{"num_hidden_layers": 8, "hidden_size": 192, "num_attention_heads": 2, "num_key_value_heads": 2, "head_dim": 96, "intermediate_size": 960, "vocab_size": 4096, "hidden_act": "squared_relu", "norm": "rmsnorm", "norm_place": "pre", "norm_eps": 1e-06, "positions": "rope", "rope_theta": 1020.0, "rope_fraction": 0.5, "qk_norm": true, "attn_scale": 0.102, "bias": "none", "tie_word_embeddings": false, "parallel_block": false, "extras": ["paired heads", "hashed n-gram embeddings", "an embedding shortcut", "skips across layers", "capped logits"], "init": "normal", "init_std_qkv": 0.0488, "init_std_o": 0.0122, "init_std_up": 0.0488, "init_std_down": 0.00546, "optimizer": "muon_variant", "learning_rate": 0.0023, "beta1": 0.95, "weight_decay": 0.12, "lr_head": 0.00743, "max_grad_norm": 1.0, "warmup_steps": 0, "schedule": "wsd", "decay_fraction": 0.463, "decay_shape": "linear", "final_lr_fraction": 0.0, "batch_tokens": [32768, 65536, 98304], "max_seq_len": 384, "doc_mask": true, "train_tokens": 305500000, "max_steps": 5073, "dataset": "wikipedia_en"}
Each number is 128 + 24 x the weight over the matrix's rms, rounded and kept within 0 to 255. Layers, rows and columns count from 0. Numbers have three digits each.

# layer 2 MLP up, 960x192, rms 0.0984, rows 263-403, columns 96-143
076150125129158147093130114100090154154103103167195126100066088144136142162098117137142092146135106154148161135131134109164112136119077123098139
126127124112125131125116105155088127102122147060106108121101160123119136108132127145106116129134164139107146139146131141098151154127131149139144
107131081182110143133100122148124139121153118093131116141102126116153087102128125064138144122137125134128118140127131148120119172077128112144133
183167152164136167131132124119122142107109151131118149138094142127131177117120143100113146105142142146130111106097163174167116141138127112119189
105143155149112119079109131118095158092119156148146121124126085096175095131102107110147117135098102092098130176098102110098145144133126108163155
102105112136122150088092130091110148140126113120082107109118107106114134116109134114172102106098160140128161119135131144113146112124080150143101
137100132126135074128099111112121133136095134146117105126134108134116104118072151117154151148123184136084073122110126152145114130095122103090117
115122133130138149125133154159115162129141154140125125146155116118108156089109156151140092142135132111080125110095123140133181140132128112129158
148140102188134115122126133105106097119100158082117108149129126166130104083185127122105132152137166112193146151124109123082141124116136148122145
125173119124086138167117113125157083093126159140154163081134130118114143118102136137085127046112118118103155125155130120193154093111154118153150
138139162122120102121148142142122146160162110132092147129166140110138124091103140135176194123119146130145125143131090150148138158122136163126125
086150123150110122118124125123117121085117153107125131159146136145083139089170141119138132119108155145101154135119138076127113128104131168105142
141150163103137168121134125144142097143154104096161118148137120135071093091116118154099136120120154136145129142138125109111156172155108146163174
133121099131101120153163129137128105176141111088122111153133122113144164157142096094119150181117161138116126127152137103086146136168124124149135
156107186082126135122137141141105076173112129119169145101091109113088117135137155109143148083126101153149143128158122122113127111179125144126126
117173122136110111086106120143091102112116086124128169129124158106132143148113176126093169112120111119121165124155164153121116121144137137106128
157114150095146097119134158146141126147102121096101175137094110140136130108157111168129145130117134133147157133106088181110145134169103109130164
144123165120133113109161139154104170155130123124138114137155170159135116125116173087155176140136152115159061105134110136113141144113131107127121
110154133110077150157112120126178121135123104117116123143178107094095135163071134159150122087105123157139124137135126140151151126116119094124095
146140139113125134103084100113142114127148131107128140123150114096100151127124075139174159138105125168173140152097104128177121156162129156176164
123142124184099123152153097119136092128139128105087146107099089151049103085089188116122114112144105122100090103087083167093131157116172140102151
112125183150143160114103145115099107099136151136126113148141124114115131137105095154152095107132153134107124124113089135146150172141073085141131
152120133142137121110103074120116143106127124162121141170128141127109161119114105116108099124139146147130159134091157152157119113141147103113091
087143153130163127145137138126140157151114126102148129093142154142104165084117119123160103170120131123109150162156112119152139150127104078158133
066136119148117160129116155121188162116119162121145172113177111175126146137081128153106095108126137112161104129116095141144114161107140117175146
105096079129113108157130109139126166136120136139132091113109154110133127083142167118108103136105165116164111141100164130148156122139100132080129
102102162120127090090142165125120112138190126126117131127151122112165120103133121076108122138098118077126119135125116166137074130135167122146123
124147154176124169124089148135129141152134099135132127116154146113090176112143121148125148085125135134138095163128159144127169110146117165148121
102143114107112112148120115149149128141105118135137120173157102106148150120148113136132148128161122132102092165131139143119124150110147129109084
134118173134137141101122192168136154150151170141154109186143136105175093130159132139123122098113078138138158176161107150133107130107115139132137
148142131091151132107135168173143128140139111145152130147103141111135097100134118106084154113130136149144104145148097142112131167126125156131149
064122153158147142142155118154132120100157111146148150109089140123104159089119132050134149158138086125091093113148141150093125145163110130139147
040145101106135139140164160138119180096107132124131142138121153155142151129136194125111082116196183101122140137173110173127172109099063127125153
141162072116129118138112138122071127131129133144053124099132109110110163157102113139110130129108084135122119158141137104106157134138120118126157
104122113142123129110132122157110106116132148129104130134150134145125160119137115140152135122137088128119127128120149138103119104086122081151150
158165112129123134106144166124122091151143163117138140128120115170117167125129124128106148090117114164135125162141102145127181148073103124096145
129147146101167152146078136161101189109133169125116167153103115132119135134110150084073113098125152105140089171122083090141123147117103110133135
149138139143131152091131086157083130140088149110147135131124123126146124094109132113106117119090125103109125097074162145149081131131136137127146
106099114130107122116139107117089090111141134135120147141158126121142119076137133133133108125098161103110147141152103131100157051114139142123138
126142100121107146144143116139103138114112114138115150132100129145114117152141152131106125119135165161145150123150138130120114114113138094130126
140111166160133138115137131130145125154140122089107153159187100123128128137094106146150121095135116171110117092104113124096115138128125144134143
109136120113128131121110133118133151118107146121142129153138071102174143120104109106117160125110136156137085141143091119120134183136129145142145
126136107099070170119125109139132134088137144122095123121116147153116110118122131138113132151134125151116131137132082100150074138144127077149146
120112151138101158141096119131148134121133108148126144094072123155108151147136119126098135117128160162112122115106116132153161177147084150141151
127157135115140176128148131141113121103121120103154061139150110129106106136123136141146142144120106165128176176162127108111137102116154070147145
146095110152118167152100109177164095132128147165147098085130086113107112160116107133160112165130157138095087163133108106170143125122126073141155
109140116134138117148123142122148125167089143131080096131139109117126123124102110104165125159103147143159102197105125146147088135175116167129117
128121118122121151144124148077130120111163131124128126127096117116130138142070112141133122154143163136139122175112124140152174126165076121168149
104154157106117121104136117148144115113133129143139179113108122166154132126112104143138125107155129144101109106131110151096138137116103166122122
195140139111108149077162054095135142141120124110101147109139114096129159152126143108103192115152160131115115147174092147115123127128120123122145
075167125103106101115149146119138142127121124109139142095193118145125144128089160104122099143102096096137132145129129115120156130114181149077124
095159136165117128128126107104107131119161089136108152143103098153160164104099107137170143142127087128091170132148109109152140171110123161131177
081100130125109110087151146131149095110122122113149113122129112091114134139125088111130096156157140158152123132149150127142097161101111097139143
137119132129112111152152090093157121114076174105180144125144123084157134157141152140099154102118137129165129126146097122101123079174146128127165
162125126111119093159080097098087086164131150099132127129094099125122093112126133116133102105162126134153124140125093132135174133107129156151145
101154131140140137117100100125070117122168140153133133155157128107103149104137126101186126134171097111096129158136087139139154127132150181163119
143146123143133134107109085156117122105119150127117121154055121163154142122139171070119108165146109106161095148152146113148147157143131115142129
118161161147097146137133104124106167134102138124130112169109112155126075091151110099112120134085147136147152116141101130124163095118137118104137
140131120137112129117101114127120137135117151129156102137100142155109152166109137155106158088115151140170066136104144114114104082135126116138144
155131111121111158141117136151122124096109103105145144126125099091103136116099135102150166103126171153164130123149125150111106111098051138159130
116111146134131139127163127150129119145139122133125119145139111105095133122135152125139121129146160147144127095151169106156103103130076095121094
109105131164110115096140061119117121095142184129135098108091108128118126159101140137095150124127115106137110145133156133076126123120117145140151
156134115158156134124125114113162139131152150173196097082131117113164116100105089142101110145095123061097143158115086130099134122125133118132107
159176140187112124127170125086099113173096157146154101153098167091146130099194160117087153174097115106109167168106115096144117142129140125127164
188126108164144143158087127122128154093117108165122090166169130109098111162170120151100116143116121106142095139161133081146106128110098171153130
134178116100173157119180132160089115151147095098111118131101071120130129085134130107153123160112153160087098139156135158125115121066136138123127
164159137130158163121159090114097191127128139121132112127111154122131138134092147129110098153126114151152123132111151076144101144095105154112149
123146096151136158147139135104167113161103142115132134150157090110123154133131134139122135110115133122131145124133091153152129101091124139145139
144116130108099143120152152131116107150089120137147147150116159086116139125109144143085100131157173159126115108132142076151120126143103144103160
134129144142154158109127134142125156146114091168141152166097086134143088148130122103112178152162101158150082134132154100124117117133151093150159
104220134105178109174103128095150145141126148086144122103116100117155131153111126103121103170137089137127114128151118157127108158118146108127137
131103125134176102114078174119140120139118103145132142138143102118143146079160139120096138145108110111076129107108153087140089101103106102126164
139132149138134130113114147120122141128132144163140161108185118098119130132132138121143101163169108150088104107152107166154155151154126149105144
141111120139139136070093126132110163078121146128126141093135133109116193158158132135119178148131134147117089165137129148136161102218127153153141
192141130135151117108111125107112096110118125148081106140132139153110110115119152117124085147121155123140117141137154139116103119122114160152166
076156096120178167146121118135129106116107151103124112145084154150139133146184165130121123102082130120100126140125143109126140117080096150126104
108140155140124107122120144123115094098167130174091105105146144112105152096127115087129110159133086110130131121138124107110125132093111123144135
138172114144071135109135086128110163152079135142137098115112151136188193100081142079154130119121099103078118102134119110109127145131128166143148
143138114146180150090170159057116127107116127137121088128140107128129164155103117117147119158116179177128111146083145105135122129136185158155139
155148101128100100124116181074137123116138110133132122138126125110166144134114136152115127138122128148127148152122106108129103161104161094115202
154142120124119144151122123093096151162131151111116134152172087119136143153156166161168147130172103096165082145091099128106116132115103139155122
128149146139161143103070077122124147135122102115139121102125121177138113111136114129170121153124201161093118118109153116096169123154131172123124
127114137138104088138152146145109142110104154116086127139110134114118153118114143113147122157163125120059133125163159100143129153150102169106131
085070081100135095159127071108134106112110176159109125160098137132156109090114172128131113125104116108108138157116116131114125134128111112110090
108121128116085161137086113095102151121156168133138117158124156120123129142099145140110148125117132107119138113132138143108151107142120124120158
113091177109135131153116139139145100097168129104120168151143116153086145128137131124114098147110160095148126121097133136149120107067127106131116
157134080115162098102114133093176115129120110150133150083107113131137148161153082102113160129091092112093086162097129124140132136152094156125137
112190095142123083061092035102148089135224140123110116119081075118080009198087069083093098171098172162121183058164167105120114035084144106214063
159150136168123148149110146157123127114094101155133144165170078134148143125114083118116131163120123149134147149134138121093166102112122149132122
133114131120139106121157084097100087134090127123110160102136121117157103137105101144122103131125088144116087154101081112157154139143091121163142
133112104123134113091099148130131083105109133076110125134113137157142172116154161119122127141101105110141141115133150130118143133118093143129103
154152088165104135123111127118147100137124113133135095147094137121122105122155122083144156125084121141139104111126141161123116126126133115152096
162099153135129125171131083136091122192158116107152138147135167167068107118106141119131132121151074170134133104155125139117123123114101152183095
143125161104142158125141116131140132137157092097147109147121120113140126102131140102121174133161135150173097150128160097120143099121125122137114
135145159113135138175099108107131141150104163175126126128130106126120150143066105105115167111114133161117143134112170102103122139109109087115166
148141139146113123114132123124150106104166127081132123140147103160121117156116130122118148154147132112116091132136106094167141127156149159113085
159151120111154155142139125117105137108100109111152125145107136097100128114102175157167097140118157158160131147117126131136102094111115144122167
174122139109137121097149117092055150112087085160154117135129146142153117111130162117137088131097143151138129158108123136128133107103127126158143
149098161161100118121130112138084138095096111143134121127127126133111176138163168120091113166145120131106087199129165130124130066125144152104169
041125167134149154149120151119115135117158099143143134106140130085118123161116173085112149152140132127122126073122173131135100082106132081124104
094130153112158150100128136098133092083147113097102088150115097102099098106137106104139153185137162128133103093153168117118098123136138131108117
112102169076115163113149128135114088114130153120110138200065101084090134143095154089125125126083161108074161154101146116168153096109142147120139
113154116115105112121169097125105145115126137123137143186132125181113128152132140128108117138079125122136143133115131116080091099139122110144139
144075132159107147122073143098139117119165101098142107123148130149128121111111109120123146126128105137122116084107135132114152117101103143162124
113100090125120142151109181103127098144117109060121117125144115143164141124168127132141126109116146099133171169110136131137121129140078111114128
115106100164140136142136061083093100106149191164146140161130167178179118118141138097121188111138155114125124104155087137116151115097142132150140
157171114073135149102142125187128148122105132130158114109163149142143116111099076092145117110124132102115126132136130132134129142137091112170170
149078103123161139146129143090148121166102112113113077114121123173151131138110136106128151092133098115172148192145133100110133138127135085137113
122102160134146168074132143105139103092112103095147098117145144063125153107097151083112078146089142119120119174125144099132121134120141177122139
153078148119123144110154118137148141142111132172123137145141158136111169107136131154124161137097126170160095119106162135107097140188122095201131
158154137111117126181136144156165096136116117139125149182099150128111145145077128117148160125126151133157146187117128152124140132128123094142136
076128150104103124106140124137138110136116141125112139146126093154127126122123156117108106120083144150098110103148121117119162149127098103124140
132134113129104155121126098121112113145127139102105122106140125084126129086095107134132110156143116128112119124152131148115099122115113129099159
177177139118129101100126081136189129154146121168149078145152140141147076076123149194165138162138143113106124112123159148173125145132105132159142
147161149124125126154124127117108143094123145122143148122119113097124122109093120180139104127115126141119146114153153096107117131085149131138115
105083129157144132160154144113140109099131149151122163113204101146111088152130162151093118126157159119113156143105146099127079117139187128140161
098132122100087114137115127161085143146109139135135125131141136115159151103099132121146147159120117115092129138133167131139179130146173163156117
122143124125097079143134114159132119096178130120148087143157127114112148147154151111110133182131159163099119114147101151071129112087152123133135
149164097155130173135122109147097156168129129096091114142149153095161161118104145147070098165102116084147169130112119130113218120117117136133115
112106145110112119104169104190156158127132125092143126156115108118124127117151122099116129124138144139128135113126151121079125109119164102083124
155103117089107106124136110116130120168132146155144106156126137142130139091141117108095160093117110125103096165086140141130124118107152110107120
114128126107123122143159133138135137150159091159107152139159128143120156135154108125126116098110126107140153123159123132112129167122113157127140
108073164104134127101136087142130167075119133150132111099121123104105150107110155128140147117121119118166099134131113115130139143085140133094141
144104144102167127144098139132077114114144138112136144176075109112134159109113184150094124140111127152131152098167126126130087101140121130109108
142189138146119133128120065077169122161102125114115165121136117127119177150095133138093167120129141127088093158176110124126110121097131113124129
146141117132175088169146097099153130178127143125125156114163104128112118101103111127147116177128161126114157139069118128102106162155110090119126
115123110093142159110155095144126088144155094144117116123133129124161129162080091128130129132105091116115141085146186116096093114143092138149134
153163140109125137125121135110084161171110146116135104153142145133176130121132128113123112135138128111140108147141120128104139159103136129135114
121112130116155149170146127109111101127111155117092154103126146130094133103158156111166166157141117160128113154122121172108108096195094109157100
115125123131100106142110100121146137140089158149134159127134115166089156079119155088149177104124137133088128111144137137149133123127146135120153
120134180101105098107139117156167140157159107138102125142126103065152158130137123106097147122108144124084141172140138137149127124153123097140110
151144143149129081156132125125134157138086099140152131099103092106152092116114172138141130092131124119144103164129074181121132115171148090149154
148150163117116133081152085100112110141148126126122144146140081124117157104146106121147145139147124142161122108171155185096146094136127116149096
151162175140129110148122114140151123148129127116125088108110089110120119130181149149103163123103091130147103093158098097127110153132137151150106
147146149056100122131115146111144089151111148132137121152154172135133098140132139122121157145120150089107145163157129157109098114153095116179140
127116098116141093106124098148108147162116118140094123128185119123107171146139146104109179107124107110096129097097169127125092109112138104171146
102136110108140137149087110118143118136131133090103147141088138152152144085148097069124134108131131149132128126163122108124100136120114139100164
159104160124096121136106141104105098158102119161129154099106119081154123112137150112122055162119138146138091107178132104131150123121095113129153
088126118098144126137142137134125127125138084156136109122135097159126143142135143091115102122140141125093142117137157177118177154124103129155151
144142104112100138152140123085104110112121147121135106112189167087106096123108107118118145125184169139144123166161112104141124144128143125126129
146147120104142109143098134090118135157076140159115112125131124156143104137107147159093120129148122094139121096138174094142117096137153120144133
# layer 2 MLP down (transposed), 960x192, rms 0.0974, rows 263-403, columns 96-143
112128129105116116164136128132187118142108155124074131144122100123097167144115141140142132113113136143159106113126120167114126119137091093134112
109178102147106144141123111106156165127152144160087134107156103132148090137108141157134136134170132116105125099142122107104117128118113133087119
118165129142110188134133139148112149107091134137110139122096175126123123117144131108119135134124128145125106148113113146131132111140128088103168
128123120102132139146143164133141127081087123124091134125121147162139106142106121109156145073134172194138113122132163126091119108134154127129116
120117070123138132140141092158169100151117097145117134109136159104089135124139139149122137093161134147144163064132136128137137123087147148093154
083119077179149154111133140092169116149153148141108137093112146157147128136133076124133104129119126105153198111116109168126115150123134154148114
162155130118135132151118170178058120127120118088115103108139125127125098141121102142123142128111071182150089174156104115114154118136163123136113
099117127134112132161131134109094100118136110136109129107115142152121137145149127133139124123146093140148114102151163116124097132147104101134118
125139117151116085106128102092144129117118112152137139125120104144163142069122160076107137127106144120147121166118098108170125119132141099100127
061116125105139127140117125147151164200077117126125101166131127110131112116121138137134151099162120159152126071123144122193099158134087157110124
111132138126143132097145144107096109118148162105108140153126115132135137107138123117094114110110098141108171153154176100113142121109082108140160
133136118132136118127143162124100141137145134125134143116133130106147119126105121077127130134120125115124103126140119092124126158121158120103126
136112112103130146099128124137121106141146102119184175144118137134107095132140146124156154072125139092116096115078153159123147152171155170125123
128132142124086130158138106138137112152159115156143130098155115135102134132151138170143103154113131140140192137094113077127118170120109134123113
101094122141099125097110195163122150113134098141124148124115076137220091130176165124156114103132099106130116102138158127079118153119156120088132
132138151086128148127131082163154115153139140185137154129099128117117123194149149138132116154067103095135154130137128142071123138142125129163126
126136136128144109191117160137197136098097119102132158142137124122195090099098108128150124129112125140147167097106169126114167139144144167144147
169122144132166139112135129147152119105108109163111127119140135172116090159140133111081155154125134103105160113088146150121122138143109124160115
144152128147145110131105169156103131165152086080083109137122095149153165097168133104165088122157141129095125102143130115123141115171159151104124
157134125135110152104105140107120124123137153120117100086074131137136120145145086125164148071171117143099136103122093124132122145141111126177140
168134095178124108133089145103191154143093116136107136146142173147120121144074169136129128144137153154161145127123092158091124109184104061154082
136119121112155105140141077157096094144144133117146116165151175149057133166122133137147142102125105129117128135110160138104158113142188138060170
164137128139207167125084138089114112138129103167147110147138154137155130156134095154123096131086174130154095110132102128149173151128163133132148
108160122103177127191134136064109140112118139115147071091124113143159185154142127128106097150139124104112132123118103162098113102085166123118137
084125140136098116140138117096123134158166098135102135150112091155097123112126147113097142153152108093118150086120171140149118132070063132153144
114116110143104113129136140115122078108135126164121152107119141129162128183133142128155162143123114116137132102118138180106147128077131137122117
136161096123143135149163124121121102089087180113115112132134107164117128174109136138127118103159111157132136158143094149127154134120112148109134
107100122167112138139101135165134125137137108097165120147091080129112122118132115123121134124095165142134111076147168148125115141132135141118132
141116161148097107106110127154129140102164137092113126140129131138135139169122175135162138176140144131139149104131142112142122063181151095133158
127140129118126133142123133154129094113101146154073131137124092082175126176126156159135162178128098112096109160138142150095111119120097079127137
124138126088122084128110139130121086121152179098094121135132103130129116144119160157128086137161104101122133126146156109118128144117141062104136
100113086148172178163115128124122195132151156122150145151182129124136081161114126141115161112118128123122160117123108150123103132157126167110116
126080121125161156128133097148126076130158160146119158103132119137115105159103161138117133148116129099125189104085145139095125117141098139137115
150094136091124135120114123082127147112128091122151122112141144158142108130111125116129120050159087088135114119100130138132157175123095160136160
145130109133117105129131144109181125123110116169115088081128117126122128114114093118101109117145138139140131115130084094166182153092140144090100
137081111118178098158162133138139159135103155155127119146183119104151151152101146138119117127145170157127121112121144123115114121098189148129137
071114134155175129141171156121106144114157118146140106141059112153122146136157124130106125114148137063146066120126104116177152174110096127118097
099159121126113071132108138108109116109116112132083132166124144122143133110160125145148110146149088134100130116124120132110137136104150124105112
124071109178143107105156122134119143113138098179110130143100167128126145120105156113100094128145180143159172140133112094149108126106110088106105
140123129123116111144096133127133117157128127134123102147107142149101158100125142156111139109117147140111126145137122153105099137138121113145121
135130111098123169145142122107134119119091133116152119116089140107120142172116116107152082141129157117180172105146147132122118155148142129142130
130148148127093104102106112163095102171146144107096131150124143135124146098130139114112114103138135110095146088101133094140085156136141134076105
097116117122104117138125104147148101121122095133128136122179151135182135178141113174154145102101126111146122137106132103133151109159157135155104
128131147127117157161140120109091107100143140086110142154088126135160118167164125126094138113148146149089136145148140121137089120115131115158110
064168130125120116161095142144122132085161116143156113126132163123150099092119128139146166131100127104140127105103123136133105088096161129131100
129144111168139122153145134162145128118135155103115096124131101170110090141144096095127096114096100094133124105159099149113111110116132161085143
112150106143183131114139087084127131125130146140113160116120135126107152139118121163111123117138133170167087105165112113116125168150161101102152
134137172160111144140098121124103125141135081103136120141114130106124115121148102109143126135123116126080130097140160151127143145163133150108164
086148115147134096124095160138096149136154142140126166145130137126123108114131138132099165157119148095091151099154128138136129145143121134091108
115104095132134114144103114140149100134134144097125096157149150117106132134087101185140159088112155141105100155107134103168063161121132163157131
172131129123103171109132113095117159120092149136084128121137102090108128126166166076133141102138135122137162124104142143119123129112136163180107
135138134108089156161134155093146125165117165123134156089149096154117103122142112107164138083099104111150151102144093108112099130120143114122140
113163153165157145142099132188094174149158092118154078127130119132108116110152140137106112111097127120110131125121138084111097141105132147127104
136132139156111177095141121121154146141142191155182088176135129132109147125097148152159091130136129145183145158129137141107102139140148142134142
092114094109124152166095136132091102127105141122100109109119111114106116129134137146116130153102110125151125130149123121141106153138149147113120
147111095185098144124174130146092119135144107169114158123135122140158139129189122088113120089117140171117139097144139130119148132091112085124167
129084127147113101144111154151136103137124136110134176167123131145093129083108122152158131144105141156131125150094210122120170129159138096110122
150115114123162138081109128117127140118163171103110148145092119122129136126138128127173151098129111102124146152145168112119171161130137153101118
146125120118118131153088126138088164131123129178112172092105163126108116102118134114141104080114149170111107169138114091095119099177113099167130
128080103089191204135135115149128132120138134143103113135152104171113113115117099102117091129080140125125108181149157122120116145121132085123146
121144093135156146144136136108126129109110127182104118115130134115138107109143153122092118136121139107067132129154114154124138138094095137189149
125094118152138124137107120122116090119129159136118148130111106141137149126148144121159109114085132060098140142117150141108113146123140131124102
115130157155125145139147124133154141111125156118123104143141110119091134134108155090119118167191138123125123101122176120148130092150118067078125
124166108123131114127117136077142131089121134123121137164136114122149101152159148150098158143145081122141128106146138196100162123118110160118100
121139103127164136116096119134118161115051113133150130153146171151109140143137156130081125154139089106133096131088150148178202099122094154123152
130090104129131128161114133183145101191156137123149092120112114084136136111130119098115085152133108080118141124168084136145068122150131160130146
134156095136100089124116132129133110137116110157116152146127112101154172130121098098114152118109106097121088104093127134103153154111147152130134
111140095097142120133155148141106148094125158108140126139134129129163135202117144161108124092141116141109169108111170144116134142105133091112171
098137111102116144140167108111122113103125121156118148135115122126112092087162091138134130134139126131124141108095189157148119122112110119080123
126147106104131130116134129158108093137146111120139148105147169069103094156119096111118082096150160099119165075128134125078152162135099113149140
095146133100089102110128117154169099103113086115096113107126157143143097132128168111131128145155149149091117138114141149158143136138126133116098
113121119124114184134156134104139127162187136128145101111139175124124139135099132079131134078131133165115160112135100139123117145162104086158116
089113119105127130165086138118110098133126148131119120121083133147121140159102104129125182157115162112134148093131139121111129144113124118096136
069146151162123091098141155148090167143179118127108094130112128108104148142136123166125124142067099113108131138105134093123164139132103148132141
143153144134132121132130132122144172131095139177161114151123120096152139153176170108098192160116133139144125160074107154124198118052132151173094
143156141116115153149153092127119113146138124130101131084121140149145158115134150163142101125091166119118098137104101138128102113135126110128145
096124141132156149117134167174130185109160140145130095124132155107152179127114155138155172107132119147120127139156157085132138087125158143097145
123162128142156107135141111151127127127140152165071129132107152109106118143128098130106144144231090113088156114132123134099091089111105165170087
112091120096131116144135087115139152118159126144133111121091138137126105144131118127113166157118108103165153121115130163099148129096124125111125
112175103119133098150127125159130163113136087104098122106162084148109108134137141139139164128137127105144135100086120121118134130124155110123140
064194132119140117120129139126134139103133123121167115119110179110117124110106097159097142106116120143106146111149139115151147131100127114125121
165091120125069093096123093108125144158118139100164144132119144152107132112134140123163106140122139163121150105076119140097113142085111115119145
134145107092143129151155105139147129116143148128138108093129125115061120128117134108104162127129154135136142119146124099085146171098166086116107
124132107125154128121100129119158088137145185141089154105135083114150074154137118143129113141132116086143133124080114130139142124156137121067111
151146167124140152062122144130132140136158138156138117099123119145096103113110082170112131134137115124134118123122119159118123181176162129091126
125111143114137116131132106136170117119077113124121118113126129131134126114137086146164168135136123092137113184130118126148106132160144143114136
152171175128092151169121162164090157098100153157138181079117159079140120138127118127119123177144150141164140128134163112143145125098166145153116
128117149143124078119125070129152155180194116114164114119152107153111089186090115108130094142136128140124132089148140100101132133090136088182080
121136102106138147135098140135167107128121078162141100090151130147120126139127132143123115116162086118171098103116097142125131132128123116116138
122132142132091130104157127114099065104105154064106124074141119115140118146141133153133111089134065122072133155104120090092126141120085124101114
180118087136138121138140087108119120087086103133160135101124175144136117103154101191111069126111115150145144147100165157114140127088152110128112
122121171144095158136110108132133156098131150167105129090147117120141112120147133144131129170124138104138154130117173127124132163170117116117122
133113132146112165129168087137136125128145139110149101082105139097120100137152145128152137131114110143179149134115175105117146108151117128084119
098131147100154098140113143140097092133120158148134145131139119120152158103101139149095103136103103099090120150124106162108113137142142127139113
150105133130112163144113131155141154102128145134107146167119144127124128137106143117118133098149180127121103091141130098113121147129118129130087
108165125128119140101101129117142142126102095158128121144164118121135117166131129111104127135172117145145129137097159083197115127095136169121119
125113118145167101118125137091151127147101116118131175140111130132128145145099137141143129143123113123156123112091097158111137104114105153140129
104123125133115142132116169096163127136108182181106125152110120126127093154153164083111071073136121143165058140120124127098150095102132141128140
114100159124109160141123124129164134160106101121079096099157161118161089200139111094128158152100125120156098124164139129175151154145122145170118
111138120106154128093144097143135164150103100141099113145090140115144141158142099128104152125093104145137138150145131132124173152120126162103084
139156134109133128144106155140140141132196152102155129087112125132117113120103145092148130118143159187072137138119136111121124180139149104142072
150139091098133100108173101116117157155118137137107135109130149145133154135114106094092106114151141124163124110123159136109159157091134144123109
109149155135152134133111130116101127085129129114151131153079140130116134143153125135145174124141125119111174165126139151131116101117111097165120
125139154111130144130153159127121116134088141129088113109103116150116108109129120138139172124132147091137152124129090060090144148113109128111150
152116132114104166127124133095133113113136166127110164096123141170124145146152163175154159126130120133164140131119145121159119142126131095154141
109135164151160136117169134145094145129122121179126072184111144096125108102117087121145147114121152114183130141131103185135176156129107113128159
130134124134091117131118148094146099120110136162128150096106105084161115155131146190148118148116103134157153139141127115078113125120130098087139
133096162097144104135115138160104128185141159127115168118167121165147085140135133128158133117119127109138134148135165131127151154111167132096128
115104076101159127123118140085144086147144116105133112098137097067119131094136132137138135117112146115122106085117157101121142143112115159140172
157070152174100133113120208083165086166148116103113082134149124182107127120162113112079115064122144185111130172091148131067115120121145143105104
151118159134132151156120164155129088146121128170099133139156092096107118138143147142147100131100121177084106136102153115132129151114148135137163
118113134107113135165099146095134123098099152127137150139107145152096140101147150107175117120157169104163138141089110112112115151152141138139097
106127138125128118160127163126137147116146101115187137116113124114109158128138150110126138151135187114159158119091135106146140108169138094107103
108113149105138199119100146176125141119112148101112106147136164084124112129092121100160155136107168151101112123098122139147156117108099140131130
126097112098158151096139181100122148173091098151099115136147131150112140140118119110099115151136120109150138132114124127095148140101129115177132
169145153172137128117171176120098158175106133106128094096134134121145170152164115119091104173101129125123164107108101114111134165127099173150115
115154086116128127094156134115146098111151125133110136110107138145153078138113137130093145096129136103096110155154082126095103147066157156132085
149118115144133123129127130154100116139111095140152127186151169149136065066153099131156128172137108116150105144125126125114155119163089121142097
123116133125121062099117117098168107105126110132170148103127102116020143158131116085158155139133117119153109108140122135136136124142165111117156
091132144170162081129118101154140124116113159157143136159133148156141115094123112145117148095094162107111118139134115115156152151129116119123144
114135134123155103147140157120122140129125097128109119143135103135117164143151150149139152128130127131141137136134130130125187129121124143103174
146100133121123123124139143148130120112119089107127085133109125122155141104147138144129118121150126114102131132109124141127096128112140117119078
112089136128101118101087113136124126133124131155097112125180138121136116123110120138113143169145112124090132131121102124127104118142142138107151
113116127122082101099120115084134167133129182101157130149132076145143147124113110095169099112111123183152127078164165136110140123140096168132166
166147162093171128117104104133141135162098094173138124146096117107160131132144114118112161130113127100126101106108120120098083139170139124182163
156105099129109094104163173141135104107138103129141121124133097115131129119163145156112063172142116129142132162143106127121135131142087132099148
105115102126112105140128167140141114110141115148157149146126120165106170130147165133117126107097098143118106208115113110142127129128104122070128
088121124097158145107127146155139143093146175166064140124121120123083110092137179157120131146171134119124154145118154143124136106121092102084150
135132091106106133107106123156160095126142168131088146135142117140150127130097115127119133103114142119127154138120129084126154134087177148083150
106123148099131110103131092162142164148104106092109092084158116049121141130146125147115126164142112116109137110128116111130122180123130084108113
155143139124125092118091147150110073152144053168130135159162151152090104122114156129140123097110172142130130137147118140163121180152124135117106
165111130085114121117108124129122139119110122119148138139125147154123136075161112138164142132127142140146139081124124131153126121092169125127105
127122121129088094124137131147182187111142146155130141148162152105159152145198120123139122155070160151123186141135123126094080125151113117137137
140115078125158102127083130121133124133104152154114144086129108113147102158130112113178135151099138086106110119127081160092130116137066114111139
101134176144118121126140111127153141138141081143108119155162095098093099145131105107109116143152135121116114142127137114112118117127133088149082
093135088120147173109145143088152100128117166103077163124113160124087145123161113162127202077124135092139128085107131091136153145099153121149137
163115131132132146159117125117145124122123162127120091131124128151160141101132137138118151123135139084148113137153129128091128113135126101117114
154134131115170143141086139124127127154119119138115156124115122167169078116122154129097129100155143162100122128149126127160149142152148138098167
110141082161141137158107152112117136113117134145133100156159114141136130137142109140132148125138110136129104134127098121079140127155122164145143
168143132142159145165114142130086140112142077099162102115091092135151168103147107092126106114118161121166101098155145113116095123119114149136144
092074124103090112123170158142130093118142146121119135097104141173092138129146141141120121171169152135072143095088079131146121105171130145116149